{"activation": "tanh_gelu", "norm": "layernorm", "warmup_steps": 200}
Each number is 128 + 32 x the weight over the matrix's rms, rounded and kept within 0 to 255. Layers, rows and columns count from 0.

# layer 2 MLP down (transposed), 960x160, rms 0.132, rows 127-148, columns 0-159
[[102 103 128  93 212 106 172 108 113 134 129 145  97  73 133 146 131 145 152 164 116 146 153 156 111 119 130 126  95 158 111 125 111 126  99 134 139 145 129 137 132 160 160 180 103 105  82 125 158 114  72  64 163 146 167 157 154 159 101 127 117  91 205  81 157 176 129  84 139 115 132 131 159 144 162 126  93 126 100 132  26 156 111 107  87 110 131  99 143 120  77 119 145 120 155 127 177 122 133 105 157 163 102 113 110 149  66 145 128 171 186 155 122 150 127  67 121 140 168 166  83 161 125 116 130 103 126 112 118  78  80 139  97 140 123 103 176 170 125 145  98 159 151 117 155 116 131  87  82 129 139 166 144 125 117 105 199 113 107 117]
 [ 89 143  77 118 123 180 107 210  99 179 135 146 124 162 103 166 139 196 150 123 127  55 115 131 110 191 148 167 157 104 122 117 162 118 168 159 192 125 116  98 135  87 111 162 130 104 122 105 108 124 139 152 174 138 138 177 184 107 104 147 129 107 158 130 157 117 151  69 170  98 188 128 141 119  94 122 137 141 110 141 135 124 150 164 105 159  84 117 138 132 167 153 143 191 154 197 155 132  98  88 176  89 161 149 200  68 105 119 143 120 152 118 135 106  98 129  94 144 155 112 167 108 127 174 136  96 191 140 153 160  84 180 145  95 229 165 121 102  90 189 121 101 136 150 187 139 167 123  89 166 115 126 145 101 113 165 102 106 162 134]
 [101  86 157 103 125 155 121 110  66 199 105 114 147 158 101 196 106 166 166 127 124  68 157 107 106 158 146 104 153  78 106 169 117 146 117 176 147 179  99 124 101 220 132 157 126 136  60 139 104 112 107 172 120  95 198  94 122 186 185 149 162  98  96 117 150 144 108 116 114 125 195  53 141 142 148  96 127  85  89 123 175 118 121 135 117  97 135  99  85 116 189 104 115 161 157 104 144 113 102 236 135 155 171 232 138 122  86 118 162 125 165  98 133 100 125 101 166 139 146 177 123  94  83 180 121 165 117 114 167 130 139 144 121 135  89 156 182 132 125 156 111 141 170 160 160 175 175 175  89  40 127  77 169 169 107  87 134 175 168 129]
 [130  90 149 131 155 135  46 131 129  95 124 175 154 154  91 110 134 137 119  80  96 117 147 158 142 158 130 105  45  85 167 135 107 212 156 117  77 149 113 182  90  86 154  95 136  82  98 145 199 131 135  97 121 137 116 104 153 112  99 143 132 138 147 125 152 147 153 116 116 149 146 110 220 125 111 130 144 148  70  29 123 169 111  70  83 130 151 126 144 168 123 137 124 120 125  32  82 122 134  88 115 116 138 111  98 113  99  83  93 136 152 169 128 110  77  86 185  97 119 112 125 100 140 120  80 104 190 159 131 119 142 128 135 124 130 114 169 144 158  94 124 159 171 123  89  86 120 157 139 161 143 126 140 147 120 142  86  81 127 111]
 [ 92 124 140 138 115 145 115 121 137 108 142 136 158 123 135 131 101 141 130 146 102 191 164 158 135 100 109  99 123 109 142 132 133 136 113 130 140 148 141 165 154 157 121 132 114 118 112 109 154 104 158 155 168 121 142 141 123 155 136 111 164 157 109 107 131 121 112 147 126 117 129 135  98 146 126 123 135 135 141 144 108 125 143 132 119 124 127 163 154 112 117 102 179 153 117 164  72 126 188 120 131 115 114 113 137 126 160 171 163 119 146 139 103 128 134 153 100 157 163 108 127 146 127 152 136 157  29 128 110 143 123 161 165 112 135 187 125 159 153 121 113 147 124 143 142 167 150 133 154 168 115 157 180 123 102 170 155 164 110 188]
 [195 122 159 120 144 101 109 191 113 139 106 116  88 128 136 119 111  86 155 177 144  76  99  91 115 116 131 106 143  81 125 147 154 136 138  86 113 115 199  63 129 157 105 167 134 122 140 110 128 134 116 134 131 146 122 145 174 123 148 154 147 158  95 103  76  86  44  91 115 104 108 176 149 140 162 127  89 105 155 144 154 135 124 122 139 103 149 174 177 132  60 166  84 107  71  51 116 157 143 123 133 121 106 157 134  74  94 121 117  94 152 114 101 108 160 162 149 124 114 194 131 172  74  88 131 187 163  83 147 151 107 148  80 141 162 127 151 129 109 138  95 111 193 141 156  96 165  94 119 155  72  85 100 151 147  96 156 109 148 158]
 [143 148 153 151 153  89  99 191 133  66 129 174  90 154 161  82  97 127 176 125 100 141 107 115  87 146 117 111 104 124  56 156 115 115 174 126 149 106 146 178  84 143 112  96 118 130  64  97 114 117 109  47 161 127 142 166 146 142 142 101 108 122 115  77 158 117  82 109 169 122  92 180  85  99 151 126 128 117  94  88 150 107 155 124 185 143  82 103 113 114 115 148 143 166 120 121 160 100  91 152   4 110  86 127 142 137 184 104 147 181 173 131  95 192 101 139 140 133 114 120 105 135  86 138 177  66 156 109 199 132 132 164 115 163 135 195 134 180  90 134 133 130 163  85 162 153  81 171 148  81 103 189 125 115 161 159 134 183 128 147]
 [140 124 137 106 115 154 143 131 109 137  75 183 161 124 162 156 198 125 156 142 116 147 187 161 136 136 148 168  98 115  79 151 133  32  89 111 150 139 136 136 175  91 145  90 128 154 207 163 100 178  91 122 106  99 147 102 106 126  97 128 102 117 153 151 142  69 162  95 115  71 189 120 223  75 104 147  91 181 139 148 150 172 130 163 104 132  95 158 149 128 184 118 167 177 143 123 182 124 161  88 126 149 167 144 111 163 181  87  98 109 135 160 121 148 149 131 129 107  92 227 184 132 118  72 118 160 184 169 144 147 149  90 115  93 174 144 146 117  73 112 140 190 132 152 116 140 152 116 134 129 113 152 111 119 116 117 118 145 161 167]
 [126 118 120 121 164   0 119  76 182  87 135 123 139 154 179 118 117 128 108 157 159 186 183 158 162 199  76 130 164 137 110 131 141  99 137 105 134 107  93 161 187 128  98 174 125 140 158 174 139 130 172 133 102 175 154  80  94 122 127 125  85 111  93 131 113 160  40 125 139 141 165 119 127 158  83 108 192  72 118 124  63 180 118  84 161  91 172 177 183 114 115 167 162 158 113 127  94  73 165 122 110 154 138 156 153 143 103 162  28 117 199 166 153 144  59  55 135 112  95 152 200 126  84  70  96  78 127 107 141 170 104 150 122  70 130  86 116 186  90 103 188 157 188 150 125 117 138 120 157 201 131 184 145  82  96 163 175 109 158 139]
 [131 155 125 112 170 109 145 116 130 102 146 121  99 163 107 131 107 146 159 130 105 131 102 112 164 115 153 147 122 113  99  98 139  79 114  89 137 168 123 143  98 157 147 145 121 111 101 135 145 113 116 121 102 157 131 147 170  99 127 164 130  98 133 106 164 132 109 133  96 137 107  93 122 114 115 141 109 120 142 124 142 118 159  91 131 141  92  74 144 155 145 124 115 116  97 161 153 127 122 117  85 132  86 148 122  97  99 134 131 158 130 111 141 106 110 130 129 177  89 162 128 131 143 125 115 115 140 177 122 106 122 138 142 103 139 132 156 124 119 168 137 131 177 114  88 106 165 104 100 139 146 138 176 128  99 135 174 116 152 125]
 [123 104 122  67  95 134 201  96 114 162 121  98 101 101 114 131 144 103  99 153 119 147 145  65  80 139 151 202 117 131 124 149 117 117 141 134 114 124 128 118  85 109 124 165  81 193  90 142 203 128 168 110 149 117  79  83 160  73  81 151 117 167 113 121 137 109  83 163  81 110 130 109 109 150  91 142  86 122 120 112 207 151 198 143 132 171 153 147 160 147  99 178 221 163 188  83 161 144 153 166 141 167 171  85 113  96 108 167  79 177 105 177 166  71 129 156  66 128 137 152  96 108  63 123 102 168 117 130 123 189 135 173 132  61 175  58 158 168 151 171 170 123 179  86 156 154 105 144 177 108  99 118 133  92 178 119 112  75 152 128]
 [134  74 163  78 134 111 140 140 151  88  85 113 147 135 125 116 133 152 172 151 107 105 104 106  82 137 111 125 144  61  55 120 145  67 105 127  88 183 101 156  72 144 108 103 121 136 113  97 106  79 108 137  81 149 119  80  99 108 123 113 164 180 120 115 106 138  81 141 134 105 128 140 131 185  98 134 117  97 102 106 123 160 114 137 135 152 124  86  64 109  93 156 133 198 106 133 111 147  87 108 178 105 112  91 102 110 159 139 115 220 105 116 136 168 133 203  58 125  95 206 152 146 124 128 156 125  93 182 122 160 172 125 126 108 194 127 126 166 128  76 141  91 167  90  99 101 149 185 156 138 113  78 150 156 130  99 110 117 113 119]
 [141 151 122  97 111 145 108 106 126 110  98 176 153 157 122 173 125 139 172 102 138 119 118 162 113 186 201 117  61 123 132 114 130 162 141 135 122  57  81 153 113 146 140  81 136 125 126  41 107  69 124 125 119 164 132  89 126 117 206 155 102 170  99 124 128 131 116 182 147 127 190 117 176 113 176 154 154 127 153 111 132 166 116  77  74  66 137 116 121 117  98 125 144 149 124  37 126 109 131 130 169  77 163 135 206 148 141 161 180 172 169 122 170 110 125 120 139 140 133 120 137 139 129 129 163  84  72 150 127 182 177 121 117 141  95 130 166 168 147 151  99 128 145 156 158 165 147 137  91 113 135 129 147 161 127  97 184 144  79 104]
 [129 135 155 150 183 179  82 190  74 135  98 169 132 159  70  75 122 133 131 121 107 161 164  95  77  89 132 197  71 111  99  96 118 155 129 140  82 100 114 102 130  98 109 118 125 120  90  55 141 142 114  88  85 147 164 150  95 166  90  78  96 141 102  73 120 160 123 126 157 141 111 181 107 127 127 127 129 199 142 141 109 155 129 169 166  73 103  78 148 168 122 148 118  68 115  84 121  85 141  87 143 139 124 128 187 112 143  68  73 143 138 166 133 105 116 136 154  76  59 123 160 145  57 123 159 127 101 113 151 168 104 142 113 160 174 106 118 133 171 123 138 111 151 128  83 130 170 133 143 105  90 119 135 128  76 126 140 115 138  97]
 [113 154 102 138 119 153 125 149 143 151 113  99 123 113 117 134 142 120 108 111 115 174 138 113 112 164 134 122 154 126 109 112 135 118 145  91  98 132 134 147 165 105 117 109 139 139 160 117 146 118 117 125 126 102 130 109 135  86 103 143 167  91 172  88 137 164 141 100 133 143 172 150 134 158 145 138 141  87  96 122  88 131 158 169 132 116 157 114 161  87 150 151 144 116 108 138 160  98 145  90 117 132 114 145 143 133 191 166 108 144  70 137 143 136  99 140 142 126 104 108 141 161 175 125 162 103 140 160 128 156 114  99 124 139 130 106 167 185 145 170 148 123 113 100 170 154 124 158  90 162 174 152 168  99 101 108 130 117 119 169]
 [126  68 166 118 106 107 162 110 129 146 149 166 109 172 117 107 141 125 147 136  94 120  99 102 118  86  82 138 133 124  69 139 116 144 134  68  59 136 120 132 103 124 129 137 103 128 142 106 154 107 163 106 141 163  95 130 132 135  81 128 108  87 147 108 140 121 128 176 142 128 168 102 142 140 125  81 127 163  79 152 145 131 143 114 157 120 122  67 192 155 113 164  88 178 146 165  69 147 113 136  95 126 135  86 121 140 141 123  96 104 110 166 129 119 138 115 141  77 117 126 101 121 136 176 181 148 109 138 117 144 114  95  95 128 133 146 124 106  97  96 157 135 176 104 107 141 117 153 105 143 138 112 135  77 117  87 160 142 155  77]
 [120 110 116  74 146 175 148 157 155 130 169 160 182 182 130 122 104 114 174 106  95  92 120 140 146 162 149 109 183 150 142 142 151 180  77 153 172 125 155  58 135 156 138 162 126 164 198 142 128  81 111 161 104 148  76 195 107 135 104 158 112 191 132 101  45  71  92 150 142 171 131 185 121 117 141 110 162 118  57  56  53  66 157  32  89  95 138 154 194 168 116 191 182 100 203 110 121 160 134 119 142  92  87 155 141 126 116 121 196 162  37 172 125 115 221 109 174 147 126 116 138 140 162 156  95 134 128 109 165  93 123 116 105 150 190  77 127  82 103  89  89 144  82 178 150 132 121 120 131 136 164 136 153 151 229 101  69 142 160  93]
 [135 101 131 144 112 172 154 149 132 144 142 119  82 158 212 179  89 147 159 108 136 137 173 149 113 155  70 120  86  92 126 129  85 103 211 130  92  87  73 144 192 160 171 162 119 160  91 123 109 113 111  82 103 117 140 111 104 133 102 100 158 169 103 158 133 165  72 111 125 156 183 118  85 121  83 148 152  75  88  59 200 158 107  76 129 106 146 181  99 163  96  95 134 183 119 130 167 119 161 115 112 135 176  58 136 144 218 115 118 166 119 104 165  72 116 118 102  84  87 114 107 107 123 175 141 181 159 140 128 110 105 138 150 125 164 150 150 160 124 132 158 122 134 145  99 155 105 116 125 195 156 162 156 111 163 142  88 148  95 150]
 [141 100  98 124 153 183  56  43 109  90 109 154 141  98 170  96 144 158 170 141 144 146 119 135  93 138  93  89 168  82 120 118 143 155 143 133 141 133  76 124 100  65  70 118 141 132 157 132 132 143 147 136 111  95 135  86 147 129 163 131 133 152 174 114 120 113 128 135  84 105 125 188 129  89 110 111 117 168 194 173 150 108 116 139 152 106  83 116 152 129 145 149 165 120 180 130 142 140 156 111 127 153 166  91 152 172 190 145  89 113 110 158 148 184 133 130 139 190 100 117 160  94 140 132 128 133 124 161 141 174 127 112 110 158 172 155  95 145 124 129 142 144 142 196 119 152 150 152 131  73 110 109 100 133  55 132 114 144 122 128]
 [106 157 101  90 137 121 141  83 161 136 108 140 165  88  99  89 123 168 114 115  98 105  76 113 126 115 157 150  89 146 114 132 153 109 120  89 150 157 122 141 109 114  84 128 130 159 101 110 114 138 119 117 126 101 196 193 129 119 125 124  93 164 122  79 173 135 107 121 123  95 100 177 164 158 160 125 100 157  79 106  97 118 110 179 104 147 107  67 127  93 109 168 112 100 174 121 155 142 121 114 112 142 179 122 138 101 109 144  96 127 158 132  94 138 179 151 135 133  83 132 143 131  97 150 117 164 126 120 134 168 103 136 204  89 167 104  93 133 120 123 151 157 123 154 157 114 184 137 177 135 157 135  84 148 139 124 130 179 139 184]
 [110 119 115 105 136 138 146  82 128 130  95 127 181 198 101 150 127 165 182  87 101 120 126 152 120 118 150 152 139  58  68 111 167  88  96 134  79 142 151 113 131 140 179 114 163 194 124 156 153 131 113 158  98 142 125  94 131  98  84 131  85 145 121 101 125 119  82 138 146 144  56 154 138 146 143 158 117 170 161 134 169 109 155 118 180 131  90 166 136  63 119 139  87 174 108 218 179 123 229 130 151 138 180 127 124 130 160 133 112 207  50 210 151  95 129 194  59 117  58 203 152 148 143 105 205 149 160 160 147 143 139  97 101 110 158 102 111  90 141 134 160 165 148  93 156  86  78 120  88 124 107  76 143  90 136 102 137 127 199 115]
 [ 58  96 140  85  70 138 109 109 137 205 134  91 136 129 114  93 122 154 126 101 153 159 141 189 122 162  61 107 108  82 178 123  90 172 121 124 152 181 117 170 159 111 161 137 123 198  68 111 138 151 136 110 117 169 121 129  78 131 132 139 103 152 102 146 193 104  94 105  98  86 182 148  90 114  98 207 106 118 107 128  90 123 190  83 127 103 137 123 155 134  44 136 121 135  95 107 183 158  90 118  98  78 140  70 140 148 129 166  85 169 159 115  93 122  47 136 117 165  69 165 114 116 101  97 159 161 132 160  98 129 115 168 118 109 160 158  75 170 117 125 164 183 131  72 136  81 170 118  84 126 142 130 175 102  84 158 117 133 137 136]]
# layer 2 MLP up, 960x160, rms 0.209, rows 128-148, columns 0-159
[[113  88 130  94 118 100 107 160 121 149 160 156 122 137 108  97 113 130 156  80 142 107 108  95  94  90 170 148 141 192 103 141 147 153 152 119 125 110 190 142  93 118 131 127 155 136 124 157 130 112 125  96 111 150 100 112 127 170 101 111 169 138 108 188 103 112 152 150 145 142 115  89 126 122 176 165 103 176 155 109 170  95  69 145 129 117 133 110 149 146 124 148 143 191  86  99  94 117  82  92 106 111 173 166 170 146 141 127 129 101 147 163 141  95 115 119 118 158 159  83 110 123 132 137 106 115 111 106 192 108 101  93 134  87 100 140 133  79 126 104 142 147 113 139 119 180 140 159 122  76  98 187 121 142 152 115 107 140 130 151]
 [112 155 144  97  64  57  78 175  52 117 100 190 109 102 109  70 131 191 149  97  98 137 170 128 110 156 156  51 143  80 118 162  61 112 135 120 137 119 150 141 113 136 117  80  96 172 112 130 135  96 163 137 162 141 163 178 179 149 138  63 132 131 121 190  71 113 131 157 132 122 154  81 196 100  55 192 139 106 121  97 148 116 129  99 111  97 152 119 138 147 142 177  76 141 111  79 153 108 122 178 144 134 153  71 117 120  93  89 223 130 183  77 114  84 135 186 139 107 104 177 171  99  70  83  96 141 122  53 120  98 104 111 123 174 104 193  56 127 135 196 154  75 126 143 114 177 155 128  75 161 128 141 101  95 137 100 137 168 182 186]
 [160 142 104  97 126 164 155 110 117 143 137  72 182  88 158 172 139  94 141  95 125 146  91 118 126 127 122 134  73 184 147 148 160 156 124 160 102 113 153 130 143 188 126 173 140 146 162 127 141 109  74 138 119 133 187 143 151 187 103 145 169 136 132 105 130 118 147 108 147 148  94  71 129 183 188 137 173 130  88 161  85 120 123  76  78 144 128 133 117 196 130 108  74 119 138  99 189  75 170 154 100 157 168 137 107 108 124 112 159  84 125 106 122 115   0 110 140  90 155  94 139 104 174  97  90 105 119 149 129  95  91 159 110 164 102 153 136 175 185 126 109  97 101  82 139 157 139 127 167 209 150  55  81 169 142 141 153 173  78 103]
 [ 55 115 149 142 133 123 163 150  96 133  87 206 164 152  87 123 187 145 164 167 159 114 177 188 126 135  96  88 144  97 150  91 129 198 111 120  82 148  88 162  76 148 141 107 105  61 142 120  89 169 154 171 140 115 104 139  90 159 103 128 158 121 129 136  83 143 117 129 120 120 124 113 136 130 183 109 168 134 104 168 142 150 141 130  96  98  94 163  90 107  73 115 151 164 115 126 128 103 139  81 115 100 156  92 134 138  79 161 188  79  94  65 126  88 136 111 100 128 142 160 143 123  92 126 111 149 118 139 176 157 166 144 125  65 151 159 135 130 125  79 112 125 112 147 157  81  97 171 148 122  97 104 115 126 125  78 160 167 155 136]
 [164  96 115 196 136 163 158 156 136  71 142 125 177  76  77  94 174 170  83 133 137  97 155 187 123 155 139 144  82 179 169 221 142 125 164 112  74  82  90 153 144 170 132  97 128 116 110 129  63 138 131 135 129 109 158 132 157 158 111 130 141 103 125 100 115 125 114 116 136 152 106 110 155 114 113 139 159 129 209 108  61 123  84 140  80 118 133 109  65 154 165 114 138 129 119 113 124 176  73 116 140 149 117 127  93  90 148 152 142 186 152 142 119 107 112 103 145  96  98 136 111 148 108 169 156 108 158 144 117  98 109 117 188 119  93 155 126 109 100 151  97 135  99 127 153 117 175 105 126  87 167 145 110 107 136 130 119 147 120 175]
 [134 138 102 158 135 110 191 157 112 106 109 162 100 112  41 109 131 163  96 141 140 144 152 145 118 119 148 105 117 128 116 123 101 169 118 179 115 155  51 104 186 113 115 127  81 166 102 149 150  78 124 142 118 119 115 118 113 171  79 127 153 105 128  86 160 176 132 165 154 115 130 123 103 153 149 192 109 174 101 165 133  81 143 137 150 146 105 130 196 115  57  97 145 105  99  85 108  87  86 127 118 191 134 120 153 130 156 143  76 139 144  81 147  19 120 158 159 175 157 142 110 212 154 100 154 120 157 176 114 130  82  99 140 156 123 128 152 151 113 159 106 117  64 146 115 206 111 100 136 118 132 128 130 187 124 167 146  92  90 108]
 [121 105 122  70 155 176 117 103  97 114 107 152 148 106 124 166 154 157 148 140 161 111 185 144 135 120 106 136  44 185 123 137 173  99 169 103 101 103  90 155 114 128 155 152 155 133 156 162 124  71  73  90 118 152 124 165 208 101 135  65 138 160  15 164 168  91 172 148  95 159 101 187 129 138 115 115  83 160 131 104 134 109 117  98 137 126 111 129 134 136 182 151 172 158  65 107 156  98 144 144  87  83 175 138  71 124 123 137 100  95 125  93  85 147  87 180 110 156 129 137 134  94  88  88 136 187 110  89 104 205 133 152 144 145 169 200 186 177 119  81 105 151 114 102 109 169 152 128 141  96 109 149 108 111 104 174 103 155 162 141]
 [135 212 157 170 118 113 165 102 108 102  61 165 159 174  89 131 153 102 120 161 172  97 190 135 136 101 129  72 100 132 164   9 126 150 197 105 151 141 108 145 173 114 124 108 123 181 174 156 146 161 143 155 122 149 159 130 126 159  47 171 116 117 132 187  70 140 108  89 137  57 136  70 173 106 116 157 215 184 160 169 108 198 112 144  88 132 119 141  89 147  70  69 167  84 136 147  96 106 135  81 190 107 119 120 164  91  73  90 149 108 115 124  89  89  84 113 157 133 152 148  63 114 142 100 144 113 127 132 156 135 177 128 143 122 160 136 121 103 141  77  76 117 109 145 118 105 157 110 180 118 164 124  63 154 121  97 170 118 148 170]
 [128 140 112  98 125 147  77 145 128 124 139 113 142 107 132 119 124 137 111 123 138 107 118 150 109 130  96 112 162 139 168 175  86 189 115 116 112 107  87 132 145 137 106 116 119 116 136 141 113 181 112 126 154 114 102 120 113 166  74 136 127 139 129 170 113  76 133 171 132 124 143 117 113 111 157 124 137 124 148 116 152 127 160 134 148 109 150 160 134  92 122 134 108 149 115 114 142 146 136 127 126 156 160 122 136 174 142 136 146  99 104 129 134 147 109 129 135 129 136  82 160 128 105 127 113 133 137 112 167 128 138 137 138 103 113 119  96 132 154  89 131 118 109 119 169 144 107 161 158 161  95 127 109 130 160 100 144 162 113 125]
 [151 141 139 138 183 139 203 120 123 156 103 162  61  91 146 107 143 142  79 104  86 146 164 154  60  76 135 150 105 128 110 112 133  93 142 160 113 130 104  98 128 130 156 133  68 182 103 135 186 118 183 134 116 111 102 142 158 160 179 150 132  92 153 115 134 127 126 154 137 192 106 145  85 117 175 109 152  91 132 128 137 133 135  35 132 106 210 151 148 190 213  70  91 105  93 132 113 110 183  83 129 149 121  80 109  86 139 119 157 131 176 122 148 115 115 131 151 117 122 153 149 147 101 111 145 149 113 109 110 166 169 114  87 105 103  82 173 159 118 154 192 135 112  97 108 159  65 168 140  94 127  82 172 180 128  77  83 124 101 130]
 [128  89 150 156  94 112 171 113 115 118  89 179 152 126 107 133 179 115 110 124 131 172 121 190 163 107 139 157 163 158 111 192 101 145 141 167 143  83 162  92  74 143 149 129 152 166 129 116 150  96 180 145 111  85  96 119 115 148 125 176 124 121 106  99 105  66  94 150 117 190 138 102  94  82 128 124 134 138 196 119 111 134 120 156 155 151 105 113 174  93 133 109 107  50 112 171  74 119 106 119 112 169 125  69  95 150 132 112 119 139 141 125 113 112 137 149 102  94  85 108 116 146 111  69 159 132 107 114  71 118 172 139 109 111 177  88 108 186 189  73  66 147 107 105  86 117 107 155 143 173 155 141 133 134 143 157  95 109 167 111]
 [118 149 151 146  99 133  66  82 106  88 147 134 132 124  90  70 168 140 136 127 142 152 110 124  78 101 108 156 198 136 103 142 143 133 121 145 107 125 163 149 180  59 141 100  95 155 151 133 180 125 138 142 103 152 124 137 117 162 122 129 196 142 117 120  91  91 140 137 150 110 100 100 155  46  70 124 114 162 131 119 193 119 193  99 121 107  83 153 150 145  76 136 108 121 105 183 102 121  92  74  88 186 175 118  93  87 144  82  77  94 142 113 142 126 159 151 141 145 119 108 150  58 130  81 133 121 147  86 104 159 185 149 128 175  95 183  79 125 139 171 108 172  96 197 160 100 135  98 119 136  84 139  59 115  93 133 139 102 161 156]
 [154 153 151 115  73 141  97 110 129 116 111 172 165 111 153 120 123 192 107 189 140 153 102 108 179  57 134 133  64 169 118 146  71 134 116 158 102  69 117  92 115  97 136 136 117 188  74  72 139 147 183 137 134 138  98 119 130 193 112 151  91 111 149  75 133 119 103 137 123  63 161 131  94 138  94 172  42 136 164 155 118 105 126 158 154 125 127  71 129 164 120 139 126  67 138 114 124 143 104 167 166 187 108 143 121 103  94 111  66 134 169 162 159  81 115 139 162 122 113 126 149 122 139  85 127 118  67 161 171 148 116 113 152 156  94 115  87 180 117  61  87 123  57 102 147 133 110 158 147 139 114 132 132 129 123 192  94 122 134  86]
 [158 146  99 165 100 125  87 111 110 129  96 163 144 104 129 184 165 157 139 153 159  79 130 127 127  66  75 103 111 170 102  69  88  81 109 111 145 107  68 139 147 119  96 131 124 148  82 156 117 103 182  95 155 140 114 109 147 131 147 143 134 111 134 133 158 120 182 147  53  85 117  93 111 146 161 183  80 172  75  93 138 107 182 109 132  91 158 158 138 161  89 112  95 131  94 165 136 101 172 153 103 130  70 220 117 195 130 104 150 176 142 186 115 131 138 130 149 124 113 135 172 130  94 175 114  92 146  84 145 152  89 103 153 137  91 114 142 136 145 147 107 209  78  76 161 124 111 123 148 127 101  86 137 117 136 111 158 118 160 117]
 [133 218 148 133 165 173 111  97 113 146  95 127 171 103 157  94 154 174 109 101 113 128 168 160 147 145 153  78  76 141 102 114 119 168 168 177 138 149 112 125 156 112 124  52 184 172 136 111 106 107  80 148 126  91 155 114 144 147 124 106  98 125 165 158 123 110 169 105 132 113 105 145  87 107  70 142 131 109  99 118 121 132 156 120 112 142 162 129  56 110 167 136  96 101 105 105 113 130 102 142 132 133 155 111  83 117 128  88 128 150 108 163 170 192 124 112 173  69 111 154 116  64 121  88 143 126 131 132 124  93 166  90 127 132  54 126 110  85 142 167 158  93 110 154 149 174 121 199 126 146 116 150 100 148 110 139 172 147 129 130]
 [ 90 159 110 137 135  96 178 113 151 122 107 215 117 125 136 101 165 132 123 135 123  89  94 141 110  73 146 131 148 101 244 120  92 135 124 109 134 132 115 160 115 122 107 137  53 131 168 153 127 112 167 171 149 208  77 167  83  62 105 130  94 156 126 128  94 189 134 111 138  98  67 120 144  80 142 171 114 174  93 162 135 203 120 138 135 117 138 168 138 112 193 135 151 117 114 132 100 104 114  90 125 104  98 121  68 158 161  88 119 120  96 121 123 125 123 148 207  78 127 172 166 106 122 138  84 155 181 146 116 114 195 108 136 163 126 135  92 174 152 110  88  88 130 103  95 143 116 135 130 158 153 111 130 129 134  89  97 115 110 101]
 [168 148 114 156  93 130 137 117 103 110 110 159 212 136 100 190 149  93 116 199 128 118 114 165 170 139 150 150  85 179  90 166  34 134 146  98 127 156 125 151 125 117  86 153  94 121 126 147 127 132 126 123 147 134 129 147  91 144 137 187 142 133 149 202 109 176 105 126 139 105 165 159  71  96 153  89 113 144  57 106 104 123 163 150 148  83 103 139 207  68 119  99 141  53  68 149 202 126 104  99 155 133 116 119 125 107  95 142  92  72 154 127 100  76 137 160 111 138 105 119 101 149 172 166 171 101 119 119 145 159 187 158 108 198 122 155  92 181 152 152 105 152  86 150  92  62  86  73 128 133 141  98  78 136 102 144  94 108 152 170]
 [113 121 121 164  92 204 101 103 135 109 114 164  72 105 122 110 184 153 133  84 192 146 144 150 141  81 117 120 111 121 110  98 148 115 131 134  98  63 153 183 126  41 127 148  91 135  79 128 111 116  83  64 131 174 134 157 119 103 183 138 140 156 128  66 182  95 129 120  93 151 150  98  90 169 127 144 145 113 186 117 150 176 127  38 168 123 104 153 166 164 144 131 100  79 207 103 128 132  93 109 126 169 140 121 153 151 165 156 122 133  65 187 109 165 128 155 140 171 167 138  39 111 159  74 143  88 186 130 152  74 135  74 121  55 185 217 134 162  86  99  90 184  78 105 152 153 126  85 141 129 105 102  88  87 115 168 194 125 104 169]
 [217 159 129 112 119 146  97 117 146 114  94 193 106 103 155 140  98 157  95 122 159  82  97 103 169 102 186 105 143 128 122 114 130  96 175 111 186 177 107 150 132 100 105 184 104 158 122 170 127 109  99 159 108 108 170 111 147 122 101 119 120  97 104  84 107 161  39 125 188  83 140 119  81 119 189 160  66 138 177 112 102 140  82 203 197 157 121  63 158 115 153 116 137 154 101 114 114  96 150 143 159 157 146 176 125 148  65 116 107  73 143 138 123 107 134 138 147 141 124 127 127 112 110 152 142 129 137 149 131 126 167 120 157 144  81 173  83 130 112 136 104 125 110 167 148 110 119 196 101 148 137 113 151 144 193  97 114  97 173 146]
 [182 200 154 131 126 151 166  94 188 157 128 214 137 155 175 129 198 121 108 153 157 129 107 155 108  92 112 101 120 116 105  88 127 106 107 139  85  98 113 108 146 199 103 119 169 108  67 124 145 101 118 162 107 133  77 161 156 154 141 136 112 105 115 111 128 111 164 137 122 139 111 148 136  80  99 102 232 143 147 116 117 109  69  62 116 130 133 170 133  76 172 124  93  58  69 170 137 114 155 130 117 154 143 118 113 121 163  67 183  91 105 134 140 156  92 122 161 139 109 146 162 142 115 141 156  94 200 126 167 168 142 105 145 107 107  85  92 205 101 127 129 111 100  67 156 160  76  97 113 171 119 110 122  91 136 141 136 164  80 121]
 [151 119 155 117  59 161 153 153 107 118  88  92 122  73 154 121 180 118  86  76 139 130 132 160 126 130 130 143  87 166 104  84  88 161 130 159 149 113 152 153  66  80 119 147 117 147  98 144 110 132 128 131  76 106 174  93 175 109 108 182 112  78 114 173 149 130 116 160 102 149  87 145 121 168  83 161 102 119  84 117  86 113 114 153 147 170 179 140 155 160 149 106 105  87 113  96  67 105 108  62  91 107 118 117 110 101 124 160 121 129 168 152  89 142 105 157 169 174 150 173 134 118 147 160 168 138 145  94 118 122 152 168 150  96 121  95  96 114  85 133  82 169 134 141 134 133 120 107 174 106 105 117 142 131 164 106 129 129  86 106]]